config.toml
qk_norm = false
parallel_block = false
init = "uniform"
learning_rate = 0.00385
batch_tokens = 262144
max_steps = 1832
Each number is 128 + 32 x the weight over its row's rms, rounded and kept within 0 to 255. Layers, rows and columns count from 0. Numbers have three digits each. The size before them is the row's rms in percent of the matrix's.

# layer 3 MLP down (transposed), 640x320, rms 0.0653, rows 510-539, columns 160-319
103:067094130073100117114140120120110108063104171152130134074166142129187121152166141134158147143120125117125178123160051044107099100158210113122143125186125180123081116176086128155149156169131094129091178113100125072107146096087127167148191116073165128196077104131115145123148128217087090115174122086190113113125061104159114085145104112131043120135150144110099116061097124155153183134155180089133084178149104079123137123091094151104092143117110128135137048161128079184151127093107093
105:143146125144155147125115147159154139082083120083125125098132101148100109155109030108093080114148083155126177138151149108024169169087166127143126105128180096146097156085095141104153098083152078136132132106151095122200153112176180167137099127090105164160160109122147105154118098083062116176191171128121139107149115149157094110133198162150117087175160158139155133128085127107093090176163146201140123111153143120126079082152128137119101094118098146102137165085153158117139133084067164
105:163160186045113093133119185163121120095143164094165099132141149177137107169146106120078194116126119094064127078095093115199159108113143164076143165127104109144182155153147191137170119099171248143171163045121135148195117182146135104144104139141127100095181161140103125113120129116108149122137140105132166051117102078176140120118113070132123113137106102151149119176123137105163078210155154121104139115124107104133115085115069216149185123156093072094161138122144140116177066193159093
108:165108131157073134135099111169109103138102140114159100109129118110068161106147160168168110137105125086077119182172149124115094185134141141168104155119129054080146119157091129178069152131088067133119092159197136150141072112101138166109198155120104129122131123145151092126081148103157121144143176162161148124145144137084124157102078166107151152090106087124064173141171080111063136097130156147067090146110092111139136074112145096152091063167110159171102145071138198162131113200074137
100:144151175115106155148127099101115117109107149078110116142123157132157132083147167073070162132130133154132132097126075147148183120155098133138121200102161118142140103156142098134085120173131112116148105112159113078141147120138158108092212146100138129138129111120058073116170141113148129110183160159142139189112137067119099094109117141180173191110147079082108118144164174147091169141083102164131111128139199137126160078124104158085095153123173123170156166127156105147074165143145119
094:136109123118143154151128118237075134128127161135115178081101172145100118127137175152132134180163133127116148073148090177085102078183070124122053189075133167128127097145097120098145145176104132141067131122156148179141168143114089112082160060152112148117113118110061158116129144111109113127165107105182124123137128162120146126106143118097179177168173094102142152074137171137181143175107138172141123127109135125165175132081110100145104149192178177121101094114121185071179164175124101
096:187112150146149105088179153140124109142139103085159098159109119118118179093184141074105164148118144138122114109156153124130137134145143112126127101123108081099163122059076111177182088160165077171191079118154141145170121096191069156126172132158130078102122137153127134163101160149096129185135101129061178092091068099150114130124128130113109124162197067128108116130111142133194117090135112111125112141114148105129124123180132162144127076160095138121104148089135156091080174126165135
093:155157095160135108090111162128053137135191160124100114146115107122128102127133109160147082168057147139142146099104129133075157141135129084099155156092210131140114077085098200048135081140127109146113119157177095132119037131194106165123134127126193149125082121138201105150106121149089084123079123090139086144135120122136099101158112123136138141164178131192114099108147138114154091138130118160106130143092130135160127131170159137192100090200084104132131096113125120084147093171106060
096:149114109091180115097088100104111168148132144165073114112139111142147143168107096174123063050144097066162129072136147085163160165130112090103125124142171155146139105116111101094110167128099129114156134142118145092131174114126109119146127083124101095226059134187123127130056139135147080120119087180163125192107144123089149155143120103177109142125161132173086102133130127086083146170172180128130154113174089159138109094139133119203142157153134132176141185132192111161097174077136139
103:211127068157116106113146153141109167126138075162156098141173084102152156165110098071142189118127153133130188116128068126089147118101113133073197138124176115122141152147172126054106102137078097111171100081148051099137115075110152097119114160161148156151144177108129103118160110177093127122148168170127084116131130113089141088100110117131125130129082102198086099145131163119126119184176161130150146145057137144045043145198183053122123087117141126062131143075116126137159103094092166
097:116168184105107148118144116099124136163137163123098077094123142131094146155119116084131099145137144104077139153174133097180113075122127148121074157058130175104113123102165117183096140051111167129161111104137117085101196159078121114152138033120115145137156155172122088070091100107139097140144101107117131061198138160119124171136076126193153125066157119120138141164161162109102138151092108114109152101135104106170154191142108113174125144102114095140152137129202109105099122148150159
095:117132142106118162109142140132083143203177096140157113086172150133134076156101209147121178126107146156163091110165174120160141058092115146082110118173210085140130086157082129142090163127113152101144164104155144126133074150095177155143127163115133098154096155145112133103117033112107098170145115122117115126092158154180146143191156134111151126149127075082141127088143113113162073140129127192130149172165130075125131103137162110121167073125106081078151038131101121136129152136135151
102:119190136127185125117150106094166126136117183110146106113141156158107149134069163148161064153110145122128140128144098144147137144148167175156093065161178236132138164172094157116135107117109135149148094146112104151177138129213185123112142118095092103098195127093128176133176104106098113103187104081105136142127072167128154143127126104093156098098172115154127140159132118122134228111088209186126105133092143149120116151128207116172139098120088143167132117128188140154149168113148098
102:117115115120142143187106081147157115152127175140160162126145142143103077186143102132136152194161143107103167103114116154092100113078164114149123142147114125141096173146128119157189062143153160139103108190111125009117114202090119131134182006096106065128144117120118139129110111176135162149120097083125128084138166133117170182147114063104094086113084143132134137144104149104151143128048170163137159121129151136143153081065149083093151190110185114131162147148088094124085100096117094
105:072148074159080116084127110148109136158189125080128150172106228114144114105162174123166166095099158086082100098150136107149142067118069153085096122115109173111138145113094141081059114190100124090133100181194127132136173140132132119099130162123121140095107155091111124164124054147109157158127088138108139162093121144100082163118193163135202125152138151157168125191123095121105157074114116087127100131035130121094162116115097119061152144110132119123148181165094098131131156129134123
104:194045160137111141151161128156095114146128126185110169094155100139112057081070084152172167159152158153118083127151071094151092106154112164095125117098110104156140183197131141131157188131129126115146149177124096178190076203135097166154078090124161158159116098139089154142119115139123171138149119165161133083155086151125155163134108122175183134150101150133104099136129169166110091073112115120143115126145086099153150154126094134097110141157078145093095162088126180151129179139079120
091:127129127139101180113154123124109166151120150112106131156162132090157154128134144097212103149167123141108161159203099124116109099117103114092128136115101100133112145143109119199106171214172148092090071107045164145155083181152134189157133062104143126137131136135157115170078184152137168158179143147150140183173136123138107098106116132097109141186119132088171113130174120155170145199131093081119167122169094131103163108180196101172175126171119153115117166109177103159148174131197169
098:116083127165095085117199126144141156052175130125098091138130185118119137106129127120082112144130240129100146069154095126148112112128135122134186122064143141156112163134063176141146080157103158124188130124126151122103095099159138081121119141091119082081103080184104152099119109167118156136089143059121121129100167164143124080138134126137139090149156097133123110058138121151157069179146156142129109101088138158144046093099145141114152149147167078129082115147125108078138117096114088
102:141104083091162128125119120131128065178124127141133131115093234088145118133111131126111088063153142094138167116141119140180065169203135165072087135153159120180129074165145092132076185154127114185146179137132088110048137077100097126171088083084132172149118105210100165142177158164092115128091088118124112177126158159170226115137133142138150139144177153082090074150133175086115131147114162172151117155147118080121119118130140121076131112093098138096091162151150091162173091151104134
100:085084102117189104143114142115107130161151177111100118125151084122139118061143116117180155113138140161152124121171158131108151203149131151147077130108109137108112076162099097147119156183091183146149148124092131154136115097096095144113095147164179152120156115145119148138116164128126186112198116072144155140121158158167245081124060133064171139156149133099121112144127126112177155106190089087110121130111134083170162134122129082082216100144125129080101134149090106060127121121106073
102:137121065115090116172147167096106138115170165141157145169144135122118158112108165163096135145135128130077134150049145178151130109104101108124088185151128140109160065173121077146157154150098097124086106128120120103179089186168102142124088070072108160172111154148156169181094098193100143108135125100122135125103147145069181099062112137136099126155086168137112168139096138104166135103092108115117117120094093136123106217143137110159138164107169122116151097129122129203064102099133090
101:147098104128115175118129157171129143186111076139095109091138129134142089137066164128160127113126132069183149167115169101129161067154139155055141090144125162192144134118172149134169093183073082140114176120126084063113174102151174160140128179157132087138133119157088210133147124192206080129132176055149156098132156170122148141127140097115102164167160058127122179180077161051116108163124072126131118138113152138160098176140084093088062100158148135117147164138150138127148153167087139
108:155148117145089138101141152153056125142082170058185087092047105112126093130196128159107113089147115123177126121158114094213114129181165141123125149090149144187114118087059059036081149157133111063143151107095105196092159136140191155118101178139134118153078139129138141150119084152159151142083160114167152126170100085132188152144125095188134192143183085108137108157086178043180102071111121161119131099136110137149156084094114116120130091119135104121168120143152146169125156130071135
104:124188133088110079159200114137071136110105079176148137142125166205165091133086089114114135105125164150173151130136109165129120108129129095134112120204044111121124134153127142108154082162191161122094121164147159154104187090164126154110101165132082121114114122148179058132171180164190112105095141080159133164090132172172101095121152139144124151172091123151165171165167154123138138182097101157105141167115109132089139133132154139142107138157206125137100114134128153108106091084146124
102:143088143111115118108154153132154132053088111124190102108102133167124114128115130113118134120129065060124115095085105118140151117159204126179198128161131128112115142119113115118137105121137151126072119095147090142196072136101136138155081104136119150132173198148089081104083103117097125129092110060186074153068115121174065156158137170088135098088121099085119158129073116144131189105157128110102130045133068096134179116187114125155194119172116128101142069104060148155116133128155116
105:098182213118133121106163155084124137147133131179100118143091111169103167121153214130102185223118144140096151189157099107161169103105092129175112154098180165124127081095116086131104125119112093129125128068138122059097103108140099144154168143159083137159135133110083106137180109156163174159133101095121102104156098131115140098100140150100142138159180099125106121148183176137138178122119106147142177074177094183155126130182198117142178137083147152139097110104180135176128118150124065
108:095077135055086138139119092117161126132133100146132075110111121120119119197135064130165103198097171146145168113126158151145133124147141130052081093151095134108101033122138178190149117138143101203068106117098140132101114162097148143128157146166142158168172146140109138129104126076114132089143142117152151138111203138105169089092130113121113117076080126145073126130170152091123157140156108145124110136148120074150213197126126174145087118127145125163137110171144155139073125126125114
098:151115163151210111128149090101075119119167150195140146176144127110149135119155125117147091073152118067043165113149129174162096148177098135122121134145141125139141059129123106084138084110105129038105171155117094181191112128092154119112132107102088136161088100122119143096117117135113114115089090159074157132142121093117164116207150077127127080135126145097109103159189068153088105141183100109118136146150142162135087084086064182164149171109146115166119158118085102144172167113109118
100:075158094136141097138140176201148089101143131116131124110062107151098161100147099149084108056168072164141124090156178138119153055088193161154107082154131104152165108127049180156144104125186187161114144094137111057181109096086110088096114090113149107146156080123113179162132168131158110110120185169073171133142154161107038144107131080131118147129156108132123108126125123139139141135144099100172169192129125095134073088121097111110139152117162100121099133107107104117138061114108094
096:181103115148154120116142142095139118111088077147142132141110160118147176114119109108132084196129178077137138121126173116174052117107158202144204090193145151088142179114167143159131130141110148158206099131128102084176095156141148134114139150114139149147068145069143178060160157135247119155121126122126096114119078143069108216036123110116121140126136163104107136139162141173096100150127148183140102154100111158059115133155142103133112125124150128081127069182147110136164109130132132
# layer 3 MLP gate, 640x320, rms 0.0729, rows 511-539, columns 160-319
102:134093120151171114105155152149197148176175134073073130165061107135113126104206109125154121097087130089150130116160093158129120133175075128125149115143173123139143130187142112104056137140146188122116213156161124114127133173131155141163145157088124124107115146089125116146119118126091123116184152114135116185145070137151124073158117105133107139121067178142188107120121138140156141138079091128105138116110143152111143073040135198097135198087094102169131104094100134100114127154139158
108:047132113163093123194084115157106101084099089058097144138122136110178089145125162111088105117074151160129076219158091142132111116098088119132100109101158093157105134145036111134134200148101126138111094145112131091044097154159155101062158147204118117150076107112124158120167194128108135150170147134088115119096137084077115108148111178098140133122122132129154177054142168164086153126064107144142145129103089136144125179138154127115156144091208104134106160146135163086127133097104086
104:054129103158118107117107186165165137102186132114136103134134212074092056114116105129005101131105127093128134168165122085177080220174159178125159150056081138129074144128103129106079122087098119101075181157127148113104102151150130142164137106132129166101099073105094162161098155154198151087108207100127086125147169186080167116054109119091195137177125099160082130111163137121082137092137091097119140096164137165147112116172176166093181134115116171099098098143142180149123151084139107
096:147147079154144099149084082099120111126139163136189109092127110167146133154126180255102111155135161163124115108144153094094148157141078131123134091163133144064170177093117146170131167097148145151177146077124129135127103177108095127182095104125160101111123116144192105202131116153144122127102140097095102058164077111140092119082131150101101083187154117117135139126092175107170153113126204122090136123124131124098202093084136122116138155074133135114145148097110108126184097121081106
094:143054103146114176217087106128117143163082099064138138059135143116093122126144123143096113135091101113117120090145069114121099151160116052159097118119158205128139098136099132165163129142098115131107147112124097130114210168180090116152172117140127165130188081085071175121078128094126126160135088130132074139196157169119124135147137074107124162069160120062103108097128083065116140146157080158147143143147144131101196157136116115075113106154158149124091177159124125091142129153116129
096:156083058145162094119146113072134132147173120146108094101198160104126155143143116164156084112151064115131118153128147178167120162094131200100157120075135110183131135169154176119080091136138146072107201166137113146119081154177100126120097110156150116137113110123160094034160158120135113063189132107104100113145117106128146102128116081159131149142109125118152089119089122123123095067123112153174132113128112091107120098095107184111074178065149153122150110117097103172119089141143172
096:195119090143172112114110124141126114059121164145132161086179124093102127093144096137199109086106143112110109099131089113177136114169152130120074108102148143161124056079158099081136143130048126122123095217164095077161121118103178097095137179129110082115109157077169117138151153110174132143159130122183137159137110108147111153124135113069127118081131089101129156114141186097172173112182051126118127082193109095118140142142135163097142082142154159152131159168134085090095109099122143
099:168102099082152161101119171085151133105082127163096176085155120093104151121129123080143106127165073151108126161159104099161137121141080094154143138134160153093071147079107161141099131163117183165150157178164150140113120179123132140172055092134175127124137112069136120133106126196177216075069164112191165168087153163089099129124157123153151135112145098118117085101171167121128129122129138135167124137138054094043110127142120160114106133146131175090141124113065086072058126089166138
104:076191142156172105075083092090129122099143054139182149095140079120129132129126107186081116153127106145144173170131091133188139131164128062124121121146128079132093123159114143149103142080111125142121178101155140150151128065107121143102154155131098099152080119108111134167103160094155161154185138081004085120146051092101084121114118142097147155104100123139118138150132153170097118187093077127138162170191133131109096098123089141144091169100143124108127158116095076132167062201152128
102:143064077144126099084128133142162132103164100156077108160121098111150173122108176152154109168144115134186074147160175092147133097143126112099165117135139138096172142208113127169120076160160121151082115161114061209137096098132187109203138141091182061093020147122107141126149130086158137112121184102158169164122078135135150130158097116131155078115183085087134145141167145102166116133099136094095129218122158166139111159153080100187094135144155125142138120163093152107154132075147047
098:171118174094141041114131111111131124074082165078085120166165090114117151109077125110125149187123075102118105165112150153147103085129130129104128180101111124171127089152155167189156065145114131135124083131118056126141189126101158128153117106116127182141040099091160153117113151102106141111135158186099129065158078166150124122135170187123113113113155188107132172098121147161174169121116067026178120150089155164152112109133062154076084147135107089129111166129129123136116154141048131
102:080097112150086128107126139098089157163163150143143141173139095147114157177144076152112075137123200170103116119068104054159083160145116098160105109119117152130116089162160136117106072115103176098124117097137116093121077069133223128130090129152113090103111117156173140078175168180127122101183186088122132125150156114113136144117138084179152091116134128150193131136124131202183105096141123116169169100087132129113215161086167182117109090126143115114097131098158137178107173100108131
105:147132103142154116076112090120098160192181201177106080098138126111094138145149075139125167128129170141106148154109113171121081171127157161123083178131122094148157147112111102089098165151123139123130144155131112088118150201044094163131115148121138161153134137090195146124154100162098190106129138151201153102097091129136101221158123121141090108183155201194093059108137113146102132153061132097153081074090108100110136124093180160153181143105102094121108170074122176134041085108120116
098:140175150161100167182151106151162117118149110150164143069147156103118132102099177089119154122152141114093112145145155104104151132098068134098120141159139081109069145136143058108155091215126166124142102047168162152126148150174110123045123129158098122154126175180124175091133095096110134171108212077103058113163130095116119176134091199116127099152176140150162148166133176125129142119137144104108089098123162122094146130173081122096091127164138159111135176120164100132132159069169163
104:141131135121109115104106129095080126130105124138161112121136054103126113148130099128172060158109149174180129145086115113156114134111135122181118093199104127120161125120142109109158138150138134097110111150166124127159131171141143136199067114138071129119112134084091171114162194109105114146150145121120132124119121077174125067117164125133082114091076116087075078166193120125170149143096096128127135081103163126152203151154150147196174169129140110137134114175048117133187104150092137
095:105154188099101142107087110169158112102158070120103183159187133160108144117107078100101151117110150133068081121149152111108124101104106147153119127153089108108129132109119111107085102176180113153078150146077136144137078096165137163126099112156161104078117088110174209153183150114154113122094170131108110145148114096096082128106075095136143098108110137152140090098159095115171141102105153128063148129131152120110108111107090178085153175125137147141128178154095149129113136125095163
093:091081110103064115127155105072117104066122144105087137129126149135143176176125103160101137130110111076137099164151089201072141110171126059068133057106119115116137176122200097076104129134066132102171161122143158078187122156138155117147131134039157120106144057145131044137123102103140093056101058114152074066160130130161120133091146142097097091149122170175097157112179171185133114148136139211117154138047145117077187188104153094118125149121074080098122102160087111136143139149084073
096:099140135146207125155064113152137182116124160177143143100117107129079111080136131100146093161144116166117152095110132113093090093126105053180100147076107142053100104097119146093105110138161160136166119144127120136100130118116113198160099109091102146123103164077188127201127075141096129140124121045104079171148121115166081219154051179141121114123163163161156155092150114116128123122082138132146139104106093164108144145146083094152130213133106138136081111179109154178128105138065116
101:223095116138129180086113151155144131139063074168113138165110161182133100115163117149143155106117152118128111129096134132103122128134179164141113143064118102069101159076084147140118085149189066116092157096074072080180155129138115128098118112126163149124089129144182135183184110192107173176131112114143211142083198114127116116127126134117141129124131155148187144147136085162143126061143117112119109126091148084122148135104151125084189061118106105129168177197149089140138142075058116
101:123116080101116122135131080144138114228158145121117113044152134201196066116068128143072104123132104132145140092175086101154104120190126136138119130138161153156116175110084069139171129131095074158152113113141142112192168176141121121121127106115141105103139110129154058175108143133118206089154114122080166114088159072095131073106061115114186140152110145147085159115119056095107122144109078157109099133187131164152169151146093158145164165156153164103127138100139122163118156116129047
102:126152078092181167157124123175154106068108118077180124175110153162132127119160107093175147095119106241127120105124104125092106142192061137105187143117075174134080158093128124145103115118162123134122090142121125094164106114134136102131201126096127112162135155150122111163132107072143137186099164155133163120173070176131090089081069091111089131097082164103141086081191130127150100148112158123114143142145111144115199095153138194108126160152102151124106170130135092057175077102165120
102:156133162157133153089087078105125144134176055154089119155103150087159101062151056099200065108168142136146122133104145134141130140117107168180102166168111221084109164133112108127129134080095158158101151135143127125158107128134127147107118183070145129139167103144096100102139092132104139095094124105131083197127108171163148132148134132089141087139136100087126132071152094168136175128089132105175177076143095161097208097131197112147126167091169164173156128165125108111138102157108103
106:141098102144143118110129083130127136159113162119121105084084108086127154121133162159114078120162105163105117109122155112119192141152148135116129162120123088124177070106161103145163090114186110124102073118156098114134141097066150154105088113122172087111181146112177110106145187122177077137150158095121181105123131122099102133201132161127094145108108103142106148225112166082171134091150091095157197180162124146089138116159083164110111147133110046086101120160134084158099093197146149
094:132142094114122119187167063095125146129130107126089057082149163095068150190097041154122117091139157133113124105113141074088143139148136061110124131114117195111143131116177060077114170133140086116173108150118146074178111161125166095139112150063147194145087100115107178111106099115112100158136111166147145183142156100116120100111056126130095152111168099182128131135162169121118111115112135087115150154130136137108107095119136111137136145145132185128143078092118108132109090067119123
104:145098039141129154120157189125135172077140088177119142132103079140154125127080194071174151107125178103106094085089154134153084152130184184105070161120135209080172089164106143135097112156133162128113071147136087095133111152121098117159133110134139118138193163122191126197125089198105158165087120071112203065126105105112150133128069116109146116189153135159119191158092164129119163155117157107137147117159106169119145113106164150043151106137181161099097162166150132113086163119098165
104:182148132131071152113115175187149121085123132124136132110163153130112125202146074123124106165182133078116148098089075114144110113132130255091168101109077154076139183125100157118150104096166215060105127088187091190155163091088154148127114120056114092121166208122120151185126116194082101136105146076089133116126103159183076155174130139170132122117153171098150149150212176124157123092115129147105138125159090105167125066139091130137194141079126124151144062144102164163146110167144147
098:091125184128101108154125124122140176143131134127128135141181102108179130070094096155177141140106108126124116128077132165105141168183120166196117112132111095152077182105066121186180151211129168118149116163097169113082099144071122143182118157190121157140145073082162090140073072137140152138105163102153132169079084152133124139140084082156145097140130114120129090122089113113130084114124177091158147125116107111064140135157142128074142108170112190145083164125122104084095166143139176
097:124138110168035142139189083128128106099136083133149123133148169164051109116072192162086159101125099074144114147120144087157159098136150141098114146076146118176090133140113131126143130149138117135123107132125160103117138116088145111114144200120159105163142138106146131125150149159111108075097093206152124096138138089127192115146118180154067148110074151216153156116102174128146117115161130120153118172162070115122186097122140159087145115156141076150090156136044164121154175088132104
093:156159142153112104158126116133147132138108140085129064151167093133121150135097086104141156116163107068111098160130135154088101130114157118155099130125178065030113196068175091140122122078143131150132155118172109167112186099110114105097122150117114138120161142121142167176154107110125097149159165107074111120086147116170141095122087131146072200147142115148231106165093133069046131108112148127124112126114087136127135107181144119156108107120103120128168127185197157162165134126139117
# layer 3 MLP up, 640x320, rms 0.0737, rows 511-539, columns 160-319
101:122108130133114066098105119163070118167101125167133116123149129110180119145135111155103135056068112177137133114132168118097143143107132166150124159134159127168133171111108097083167115103073100069133118121197073096111086112164178115077097108130069180147128099156131094149085160164073093105148202082124117083146120090165116095137159197113125104083206109146172114182133115089105088115091134123129121119141150107092091116113139095156103153142132138098121145117138089087158083121114154
106:082117130164125131221100124167110144180138081138081188118115131130071127178099186072133117135137118118111139136142165158131143058126087138182110097063136122144074166121126106150091147143152128141115083096197115154107130164104138115090120094115137127172086102117134206143107154153114104093191100165199065156116134143111172158089142153185089125096078128142161060065126133147123127181136159077079172095083122149134153124147156103100149144171074141143110169138115144128124083075142144
108:113149088116160140133091082136129095152161089069075152099176106161090098160068137143088104140098147152132184111107144097101081092108087121116153120121154118086150189151112125111133129114118099118049159138127068087170150162110108147206134120132109143085134129079127115117126152122128077132118201147116138153184122153141133155095108089140123121245110181155120074114087119165115198131150100091106169217139123154095108170131130171115145147110146128121138090137151184111108154112109087
093:117099144106112133116169097087130117131089163078150178125062150086166156084181180126105132107141139125161140082115104105142062101085147142128132170131137071154152119101152105141123100146141110120102079140171128161135171107157139103120136141152106115184022115106103101041164144118139085060150128203125106147114176103115146101179156069172149100115165146133150091130119141127160093079152110152217042154103128171160181092100137191137119075176117136129176138122137136056101160130150135
090:057120169125066173119161115123150161143112102157148137133128178143089066069087126054118176181131187146069069098091096148164093118134107176141145154101146190146129107086085087137147099080115146079120099174143126163098146090134102111119148155144154112067126101094141135119207184063118074145133108139160102143137110110110153136095099095123101119134147148081139087063132172083175123088136129139153089086082108085095113079106095125175125128154119064096130128193102140077151156132101104
098:138101097126154135162142120082112100106142122110100149156149220123132114081125166185155078122165078093128147174130108139097187107118146202132160140084171167148167205090093166125157071106074101135098156113095138096137069150129115146109151130133065099159190132101132109124157096100156116128131136080107101135136154067195105101122126102108132108124153104126129113136104113147145146145132087112158128115148140106150061162120086103129126186137168166126115149124124115106126146120135155
093:139113097132115106097103105170153151176174138108133158101130123173077113069150107080150115116109110131070149094120142069125066167142124105123145130078128090131118122130100164148186088147135095118144095093124140159103173134156118156146189120128142113129067103159124117129106108199151114082129089092202169154145084151145146094126140100136089149183081074151149135173118157124167124109153144124097171122077132146078046111154162131084144121126121138155138118097108065172101089140068180
098:073184140100141130154125137175104119166116106132106185127117141132150054105143118146100160100124189162135077112055202122152116190119121164116078180130102097123085070085112164165126122167187147086172156114129188176095165128097111146115176112116102136096138101112099104154127046100197072094107153120133108159135149061178144134139163137180091155088138162110141110089122171139079117175077130140067108179132108140098094138092107146148073151189079138119141131133098138082157196120138125
110:095122168136103132094106103154107094147138128173172155184081177120133168100161147139122095108176127131118150113110171165111127142157120141116140157137101171121089148149190200145097069113072046122098108127199127187185126201125189074071157092117094069176166054117125129115189068140136147059080144121109137085153123123164135103153155087144130105125131091182180144154149093173153102139104124153114168129120070152148165125123080131114124096134173135182086126118099117147123108116095117
099:181160156157085149135113099168174086197073126121156099117119158115142171111111088088144175147135122138088175123053103127105116123191155137082116124085071105128124097144115125177067135104085172112135178158131140121144097160145142152107131157222121147129174167116150126109130134127067092129164140161114186116134083137162151088177118142092172135174140156106138110127112153060090135109136083139137150122076102129155123174132134178181081131108147132125139151097211073174088107097117073
096:178151171109173111104143165047149090101083144134088092169144128116111202122079195105192207151083131106079130161130121097134159029076143128083140149071144129128171109113166128094199137203082138130169105087149098152181132112144171139158103110132140164071162119093141097130092082123113143117140157149092171103164072209133145103137113162122103155087149125112095145110153165184132117111143137063107105095123143078163149115141095156075139139120094079054127153166095138136085139199095073
102:082116121125150106215152106169160135154143156123195149147125138063158188143100131142136157099153122155102166170136153114066090091117157184161102117117127172076126166197113099111148133097085167106129142138120133101142120128094132137068072115156105155092122118106099104214133072139111129164137152111166169166138141100087121139156170122160088149109116156160139112093159141187134147130115146125134095113115184170129138108124164120084085095059148149155043110132112144146125156147126112
101:091174130112147144126101122113105128104126146133119150120131149086175107118179166109182090052105145133133105141148114094158129130106138133154144105128085133137069153151110100120129107117147142113146193134132192154058110136162147085106083162148131068135135152132099113119114087119146104133145132122136133120145160134130126174104110180155176054116116153136179184154112136119069154142197107128186084193189066133156106178106131120081072164088187149123120090173173172044095172177075118
102:188137105151101130110159112070111092082093124106161097160183114120169097085165132054126087116122096145141132186217180146115158172134147151073189052074194130073164107161154104198217161166110112122114112128113160096117101135151119074146177189145160142065127106180146110142130135155139100083042144135079175093134091130126182152156125116148146099164106140150199152149105139110145139112132105170106060153132125115143066148134139177141111106145132140106124141122109126145135141107097141
100:156171102151086169115112139148125155119181104184147111175096119159096097149152118168118134191148121129191146154124104132111081143113146150166082113151200090147132158170119155167174158181113115085111157150147151140076110106124105150131108138126147120191142166119084172125136131099116144158128111124092207118071096065127118113176156130120072166121151049145129143195137113093153105102094079168175120145184106120144158166134102169123110134189163122141097095076136160110092111101187126
095:127105077200130147144185092066111104138144118111134110130029111117161131142099162164110144102141087112132116197089140123076068165188107168059166110163113166190156125126132131149159134072088109150127109108118052186166143091065157146091134130143127142193141064154135089047089152119070106131151097119107146151107146197132138103102121175124101094142121151107128063111125188108110106188124154200162105108139113168125082112144145123140139142122100133133115137080156169130144179134164107
096:139176108162136099130113082176134073155125114202154177142064083151167161126124147142126158125095176149112123139119114151202120122038144152094132177202119077126135086099097168199127136157111113134110079159131094120105110128135130154107102128171101110167123142088079149127134081128067127173154139115107130217176115139094169193189114152140120197117118145114127143129102135102068149097114112055173152068204171104125106066143135085202089147158152179130062171129135168103180119047164174
093:143122116160108099152184116088171065061117132135209131108156136115101174155174137069134166135121080133120085158111136139160159107137123109094071127161147072108121158117143120126121186148090118068143123078162132084189165124129160099130104155165162164082146131190157179134173166120171109066092123125128149084094122073092159137132186147133158124120098134154145091072166105139112083128202141121175116112219139105118108133092114157117176102187120057116115120063087138103155205102156109
100:127149110164146073129123107143106112153138156133104120124152101094115123117117184055124106128137115142113137117092171075090158141076132138162181151148126175103146101126131136209098099167117133123179145213193086145163103082036146178166118184160117115106134133084163119109136099216114146094122117171080040124125125160169163104139085134154164143132160113064102142076147140120124123127175147092063119197106090099100102111126149121126090147132121077181170140137110118133137078128210138
099:124142109081133133131110123201147095172141209105137109104133119127133148133116138118136138135127103132145139167064105105143078138157147113146118173145150115122149185121080100163138139127134114138131165138154111156165176085114113206147117133128132081073093157115110104152114154155129108064167097127132174140095105158149177115140076067119133140157110147117103096145140130141147084136129040108118134139139111123112126124129183113223166160137118138136182128123109111167123124181108108
101:117113134108060134140130117135165077109128122081185152154151115103150148125146159101046101142153082176122079181131128145146122191126128139170100069127076080127114121148133193131131129087077096142132160079125112146058087116116183123124090205090111108104137137098155081095165082127165105125112166154174070092165195170160127153153082070146121190086084137161147156164097139180156149190135209148099124150121097137097161192131120136135118077121106131123139118158116114136135162115111143
101:079128133118052116134125107151097095224064186113077116156117089140070142129110133199113102149045115123105057160228127096159152097131115116091125127117094135155145118101096044118167149167093100074168116130142163139115133109126135084139111115198107161084179152129152112074120171126170064180143146162090170093119157100108195123115158125143096131121197146193161106177109158078144112119204091134136083226118186128123099125123072081105138062150124145069105149119137107100138159148174114
106:180133101134133040148186102162077164115131129172131138128098150171162097107023142084084106143162108125179116115168147131151138081137143125088109112212076142126077177150168147168120061133138131137127109147145104130143161124201091102109107118106126126111101084156140144165151109147114119145129118137088091135099075151192138135102148153148104085173127085102178064061156104154129095077090136099101106096156148120116144137211169097092111106155198179112147159113080146119187141112128137
100:127082117114120139147103157184183092129113176152160131197123116145155136089151134165120159103163134107198133128111097106153170135190069131131131139173078084110067110156124099124095174147063185146081103114120048110097133125168148189127047178161082128100098104155106094139176085140140121149138066150128124084180083131152086081121076146138164146128136105120135120096152143092112121111128130167104103087182164153175114128108157098139126121127070111149156151167146096161120160128156109
109:132162147116097084136185140064167144129124153177124107130155106183119122113102105083095152135105149097088139148091138073115092089101143169143040100114164083135115154195023156177095141130128129087064115141162074125096123169125102142122173135155097105144116177127175135150093116162151113131155083102138069113089121129138096111138103125094165100106130144127122151171133155096095147178106153117150130119131114123120145130110190095088135150112161100162115141091207154176097091190175121
105:103103148122121083141132132119078144121125149154087099107129156122125146114160173081124112052148096184133131164111142119097149118151132094199084152083103132184092169129105186110168127141151110151144172138081152152048108113172110127107093148178108142095093139085094073155121134123081157130200072154168167142124103140067164180151123071119091138161196146141106110144108097172115138141045121122188124127115168168122125094106137132122093082150118162198156127141153081146105086083136119
104:116098158068111117147156152067127053090136143111127139058114173114141109113145169117081139158170124136103071143112149114056120086085028179096162156118066162134080098136140156123145121133117148119135102135116147157164080029119126114145120131142127076076125107117060115164128120077101145121150163120128171111113181098104190173161108105100110134141119123101144107152131142116133159101173135119125183074154119156108187109120096206186142110161127124106148168154118089127147192085172199
098:149111139148099133128222090126155105119092069174139147121140158166102179123139098125105176147102155106161080104134137127177155074136123164067150107087164166161137158149080143115094126108127083097096166150100127161088146129146141106136077120104156087147111161142132100165104134159105101101146104067120148128130164128114154113114191209098111134117124133158164120139124173135120093074097129114119116171161099077112139112117121122129082061180104127071101203143081115142186153143133087
094:151166083081135148127131073086143119116174165171130093154078103123141176149117099132105072086159143122127095153188099209156086205177124137135141054072116172146119206115113148106105164147113202094171116120103127082096111170147112120113111139128145149122112109118101141160127129126140095134140120144144149149149166070137090121040180145131145136083121119135156084128118076162120074111150118101180178146067129118140149112135107141146128108120155122124139139161161089137086111086130112